Weights of a small transformer language model.
Size: MLP 1280 SwiGLU, 71.4M parameters.
Architecture: rotary positions, no biases in attention or MLP, untied embeddings.
Each number is 500 + 40 x the weight over the matrix's rms, rounded and kept within 0 to 999. Layers, rows and columns count from 0. Numbers have three digits each.

# layer 2 attention key, 64x640, rms 0.0359, rows 45-54, columns 128-191
524482479467413539451410510454495620553479515510482446498492562418455486453437529575497491494491533491490512382506397465467521465508509605430510541467550541454451563540482519593509493564570517
450492451485512501466471587435460597540438468520501449524502535559505479437526478507482456411531538532496554511500472462506457531513587458575504464503543414515409589459510509538531555508525473
477536443445496531481518438522518414494466584480509521481500471444448514469458553514472540521520406585518452546480514567486420532517526446552515485515477494534519473486503528488517506455514553
529473499510541497466554552557470537535559539472486557525471466449579549515487484437457475471492518529586591536534567416473575555544522461579379491586505490481516524523498540538499512481376488
464474527480533512535553427542471545499493448525485569489568473527533469527515504501502467422478533536541493495437575466528487447425515530467522478497470502466518517455477474504544425560501451
451480510544500571540538485446573466427516486560470551506470614448463447430572521552510558419501477460562548503559498515537433490578464569482533508458445528651553557530478472496520515503488422
589498551554543495433513525535459500540484556469497494481440438510522552447537511513584556464446473526473426494431489584533486476507560565556505529547497466440422499500533470461478479517470520
418490501549585510580534547417439547510532492477519420486558513500535515483472527461478514548552533538443484487501500471442521504490490562439509559448518505539508519476489508496440523426541493
546555612466436527463503471494517567483533539582540493447474516507485591517500524500555537506532486510457535434499567521498487469581525483548397486546487493465481438464480544567431495495508531
526533494524538527522493499469469519513531544462490487486565540450495532548532522500501521504502493576456565486457467442526494501398584467462449495507432439469488483461503501491503492500489469
# layer 2 attention query, 640x640, rms 0.0391, rows 46-54,110-118,174-182,238-246,302-310,366-374,430-438,494-502,558-566,622-630, columns 128-191
508508543502549492544516465513455486448488515509422475475542508543498487447543473499498443527521483480520495537541496468452653446577483458444482550506453455496464520492535574505517499538441439
546502534511495517478535488511451486537502468473564489480408534459516457565467521459493435572485504432481496459506526513547479538428436540591488501485498505474575515548586484480541572532530542
521500472518498588495463513501480553473424502475446536519484507523485558484520540438494501531431525517494484473509484477429543467516534459512635554531455557447485512526488579592528480543534491
514554423509474563535431507576487529517431505471522540531575481547413519491508427498539466530471457561525531435551534470461502450457523473460481523482409538437427451485518562535564492486536592
497482507496534447552464537557522425538561514470493515511451521470540482531444510529540440467464468462514560516499515491518521496463438517489441433521538507518578521511527541518516527449512490
587563532540473438497432482525475363513560465373523451513446495542534474530467495484493428569497499519557494507526440564471581466512501497490475485495457478490490519557531458471505445512467584
474535502597440501567466435521541511470476541486545510492494530589434485485541485433526530561496563515504556545576541521472522467479460497425462505518438503482463542494568458523435456567549547
492503510593485390550425433494480411435586474501460443530522500527490476463518452503528492535441538524532432497476526553504474523506370540496545447525515482483517488608647486555543469480522561
507586497500482504533457430474549432403473537501503481478461451559435528511464455480439496527483493514485540509504563576456484452562450458522490503512461516514485497491570542461529451478464546
488517452477498520513473504437503583497523545555486449499518501497475494453494531587433575423468554544500482477510564413428479460505439557575495553517521534604506502493499367556514502486591485
452416585543493464505545468493488560525494474537560525447478483549524511498497500481509421589487502554447551514504473585469519537423413493525536475463468434501462464498537456484556470521485466
489486485441487560479537532453511563459510472572536548549549553500444464425534531410508477473552459548468501479458472560474564462508440556533561510511462480475557471508543492468570499384514410
558576506515454536478445511563524465397508570475481502493498499448531542485498471538462621529487513530505476437530509470561480496531519499515550490492520507542506522500523483560514513511510510
473498493542518477513446446532505512517476563522448464464518487434496558513524538520506522543420435499513494519493450541457468496534493527443457547485521520508424534543511537498507514538496521
460364487571510455429493503543481460494481531414535487543451491461485565538508524540501588482490518458522483458548481513539499537507481531607496541482512559464507492518498518548561560560510498
477516496568485602530473559532479556348456535475444443546555485568541562448553541483401544473475510476529476520526524437484470494548484535449491528494476436524560530524465473555466568518438491
505541482442549530609493597560441449507500463479456489434532502551450475539496390480519499454442493425526481443567484474502564516506522509461444446449469488471471479507456465475514570501406474
568499423490559538519574575490529436389512488464590472542501496436481437538478485505401532511542470496431432491514513492535546478481507448501467454493589527522548498487518523494571509512518503
445536434481471500485484555401521490485546514508453596494569424510495505460541555476474487416508497565540447519434554440486468512542494526486545523567478456497556447518443469532516520535520507
429452498550454530451532471423459475528455476542504434481521514504533415455464525492487524549505544485484521490462530520504451550502547493446508602462460532521496530400547486430445540539501489
562462468415397503508533463480467521418497469498449557501472505455516474455538535498546474466579464421499450545527566511581498436478517532519450493519469421432514550553472503562502432515540502
445473503516524505461522456503511480486517498461514520514515503490488486528483414576457466490546533506527463464508487538571491522538527462557455534497551498472546425439512520467526452499496502
482588463556530501530445534537480462560475531488491513500502557475504431570477529494441488540435476538497602571523520564443477473492513509546554469491524492468510512499517481516542533494547495
444498500498483545539477494572504462504423555505481541532475582517561493542545486480529472504494493492510586494515525543434516504517425525490489528542395547535586473460510536562467486510473517
579497521445503492501571473555495524523518505455443514537412465469471562430445565512486523537511477507546494480511463525457519530485435519424462498540442487546545524482533523521523437477525494
490504512390537500552531474520535489422484502430527558564528502498581545569495544532497460486438484570481493434483454512433484476551532496476494528481540500516483519507461512479497592515516466
519473436505561556594552442515500489467526491476545439539459528505526489566465529518485457528521480476578485442543473532500548537546495404545482517511526598547463499487467479474405497512474410
464552479553482501473513525448422492505494549551532522479511536535473479478471476513473486501502475457510548514454469505493535472543514470503544578513453498476508476535445564517502525494439528
494508508538546459452488445557499498515512542502538439493497485459465449430528512487542439592541441521474563493529540481457545499478459494470409502450429474507440519474605506513535569494535576
539465513475468560546562549450517611525528429489558524526488548551497497474576502515530527551493515447499460518529548485500501428436477498495576504430459420482433457517505523474486448490515453
502455443550436472553464512523487463482443483505470501482533455484512539463482469500488461513487529506527545436441529505491483538467550505582489490469467521508452555509482507419420525466441562
550556550504504503477479501547497476466534548491445468452468483543471519557520486566499528422504481499583481545483521449444533586532479483531449492483469550514476582481520503533536477518463482
466461490536490466524454462569417445472539514508466493554474470494559525542525512502490519451540474523558503499547429547483524477489481522489525541494445542516550526553448473479480535506564551
511470504488488472481472458484479500451510535467512509496502490504518513467563386487460493530538423472536446571445540486508487550505544519526576546453499522465475489424463483450493501484460502
474432509451471480531529377495489520502488451483499473484475500504542529498563487493537443475451511527492539530487455520507541526566467593527473493502443477487472470597515506519461511488486543
464492498421467421553501499460508444497532501484529534469469441563455546546520511522474499460486550393509467548491529480502596446500543464565483549472476563539519497503464483397475486439394481
520560476518478468494483461509410498476560540485467491483518524455460454445498456509493486436450440566531480538494497397460482456507438538516504589579498448450482482568553506535553562562402473
538505532552503528493567426498524445474477511464522572429420513513476466541479456532521552607486451454484502500520437597566552525443456425528450409493443527537530476465517517514466515494515467
478491470410455517568521487501521545459518489500465426539443485464459487501538616488499518496481465454431497467542499557424459469464471504499535589472503468506561548576564555548535460516555413
509560475517464536502554559553604482460517505413526524562519515490581569514463479534462562536505461406490568407486479548537562496481591451474508521542540537563491506461467455429537520479474534
482569434509493490458480492519465503504526475476425515542461540453452462510526487531538431489475513573507531575515494476415488432487417537549537440496514530466432465599578488519537498521523540
477420458534503488531468526578490487507513534527486463557466471467525601565503511532476514465499564433529499469580463601591585500521482489514480443506492553456571521480436485486462462556540463
516571467441443558602576509507489599430513486477494445518556499531515527428512552554488554395531461500482487473479515451540490473433533468435415567489428448566516499464490500518424497526449419
508464536483548512595469515542588552511484487578491539507498448519526506494588434572484572435480517399570452430505512503596502499569549550423470508500491523533510509578379561543555540500514446
523541525491568540551527492509507424430483515467555511516532527504510473570563542443427474490500504425480511493575492567481545571541508478515428471513495453495524510430496552562510500575476464
499531474498529521512496543501468510505518543522425473498461508494498525427518488528530484476527469579520556562464515500412419528558440526489558493507507529507578478513503461515538496465554507
523466478495518496487490486446435471507493492539559554500453518528496482470546495515545513557503434508483535513501529537461523524466482472499500464509523505481477448422448543541513505513471509
492444519544472441511552531462499532470572511584511473485497496522533474497471499480494476434545542475444437534465531474520477551512494531438480502474512470494441474508448463492483488445510460
472513529451518458503486477439499605508512539516519467535489468520494485479508458528482488518540564493442430473513455455503486542530505470442478481473456533510579453459510537469478489543525533
495487504476499494473494497505500450433478451490507538486482539477484518485518534440540470524476468561531560526490511526493541545536474516542491487520458537510488496547553524575472488466480471
506444509460560498507479557532518448503443537465458451442455516425524544439522539467498444491472485492466491553602562554510556503532575499460492554527517493492509439430455441446482543467445559
467480536529480513522486475488521505489474553498463506541549498482542558493515585462479516479494520399462484542469509491451499536501505568455497510532535449457539520431503484501467490542556491
535483502402491492559608490552516478489430488506511563493493488511473506561546454488478519527534522397506442429545536514540576515516528440464433432493524512462471478415471527494464518497472493
557527488484508545514512535508562468518478462455515479496472566522505571569534478486422513495521507425540441483537439461557556511525550468536511464559533518516528524455424491517501502459473544
530474501583499522511459582503511529488532586480454484485485479543495470436488462534487509506472552552494548471573554471505576525480508481513501490553568440495573484438499453471510508555531546
579479471543519486457572509517497502452466525447497451521479541500447472546590545512588494577547523550529538456546485522474541485469534577533468494439535435476505511520536533473539491513472573
478517503460451519504426551460495514528481472524525503535482486565530479534502477480475533418467532449565502526555499409543471510507484476536520548555564562525505536499524424496522487540482480
450495465523466499518409505523507513536560564506535510481464551528442493415524493520493481482447478579537569485476532483503466499525488430552516540544463459508482499517478525502523499536562566
588514482559495499525516466480479400527511549449428563463519461535588445519463499503489458541472508515553568548535474521459548489521479447506520498527475492513499512489458516494485528569532518
489499555545494502449409532471531463534505517492532485542527484531517561500484526527489442480542495529466496475439505553507506525533494498499469548544479465534486539522466509476498521570474496
470525506576450451480513547620423584500522463468485507415478514611512520468453465476485468532457514462515500516529511421454577482593468371545463586540414466477480539479517474492546519556503488
493507542465488390453438519416499421429522474489454580481478542437503465506467549472538473529462464666496500515439503514361549534460501553543530534472535520521495441554525461470579474404491509
480543544500501544494521530515521528486478501546495520528472494524493486536505436455449462454465452565503531523452517463417462487505449468499541517537522548522497474488462498520450448447467477
435496500411543492475524528468483513477516463506519483512512516397513552423563551501543516481550470515482537440473549471478483491574494477466503518484444451549494570511455537526532595477486495
527519505478497503422523542474523492472472465480546482518426462520490512488451445515510523482476465479494470510528526502467520527451495490515519520499459439499485457410427516496463552492546529
524463426491491522525546434528531521508571544531420547492483463569516508541556522508469474455563515509555504484545495455504599426531506503551464565552449488503492514479544453566568499551501440
527583537436498511440505532520504576498514481397501504460508492458473517475486490495519494500558502499505498441445560458492575446486478473508525531544464504567456562536476492454561456468456498
526543531505495544538508520556562469452489526498488478461496576474548509444504481499512582515471443450450527509502504498476470516553513525486475500519458486644474474487491524439465533459479502
509472566479565484454522503596525451466496470465498491551505503491518508430552522495479566535418497484506477539444484544468536482457418539534494460490501510492503570479463488479563451556430487
516520502481555512509505494531467529501485499433499496471541526477528519474508505476546471555505458518520490499524547496475562440474436489534515465494457554488472551457500542486460513512458490
501531490486495487468602463563541487498551547518520525475471540465472453464491434469423535518521522538473498502463496510496458503522463474542538443520468525487473578592501505495523528581486545
586522512482599520477498496532532513463580521431517448472507539510440490478484478444418522572501500495539503494519551529459506459445551434541433439534492476536549489475505491512554524502489496
539482505537466520499442515466487504483514532472534503415445496563497557461486564488467495517439544526532546491568502409579535526477430460528454537525462485489441480549481502544573549485486479
478570468470498466454604519500504476446536501481518521545486534494486430478522502533530519584525475530465508481471503535445495508485468382535552472522444492487454478471515602550466567467529531
482454508486426530517479453492455532502515418536540450564408426576511575443488532543475495408488598485544486486516475497535606551450501590515467526537433478429533494499524482575521511494504537
485525448524534539525520508464476633517550573537570531532578521457510545485499595476536470464463464597528482487479493495502470470493570544475495569508480570447544481475432486491445504496521506
515550565490485525506470489624507400472548556481428502454415531453510569559546508522504502578462501498554559538515433513487458511582491449546511462444497597501457486440550499556480478495535487
533550575526447509476591362512477524496561533532538457469508524515492510496520501498549452531528443510473503479449501518456489511467506510426465515469479517466509462542555476623501496544439508
526528510484510539543584434544474507502417455460536452492448534417481480498497496406522489500477456499540542481545511551458512499484406419538505464489401537514467560560548533508496455523515541
542512580582458557532539397558511465514454455497618486510502506533478473517465455489471501460518525489496448444541545519512575531559493491417420505518498506488533541587566524619501473524526593
462546540623507552492500358529527560474497589471646519549515587534486522513583475483533485439460508541499531474492506451493466519472539477488481489486480531513535521489467416489503519566414467
509464534594540511484445526490463499452546564528495463555547517514483513451469525517438561527524518464538543550486473458455445472575453532478473581488508482517515465565481489519564534500481461
551539444496532524515542458569513402431409471536510520536456513515437388579562446478484465606464480556462522484473451520486506473481414411525541430531480537533487517485544515463545476545472523
510530487479572525503547522501520525481536472519520541471443452502558470511496536533456543549492545539492512553524504505554479453502468558490548488490450479540546525563506577563549559487549460
503510495537478523480514559547523534521453481491511416539534485499577525509471500498475538500447554492471475472530482515617509552532540523486531514493484529469489529463399472493468438572458510
543526453482471490496463471542541497455565493521450517489513560496525507490584489491562436461477443506481474490533480500423476516551486486562470526539498577460453540558584481555529517459526502
499402554523478553516491481506518487511463554481520497612525475535498532466511491522464518430493515418528428462575497537596535476522502553498461574483482511411522519490513513543485537557511523
532483525471476583479505511512501503438519539457417409524497521455511578463549480490413499517588490496530516352475480559546509538602528478480532414554426515511543497513435499504505477587502445
393430597465473495562507523559483478451444500424569485493524498494530485518473523510455526580501482450506475528536469554582550582513500563468471581428510528516533494451493529486546564508457489
498578522481514514531519492499473551518488552464490460523501537441465478487502476470465567497492541492510462483540479546529474582533509509485470479474469515492512513438376522524443486548500506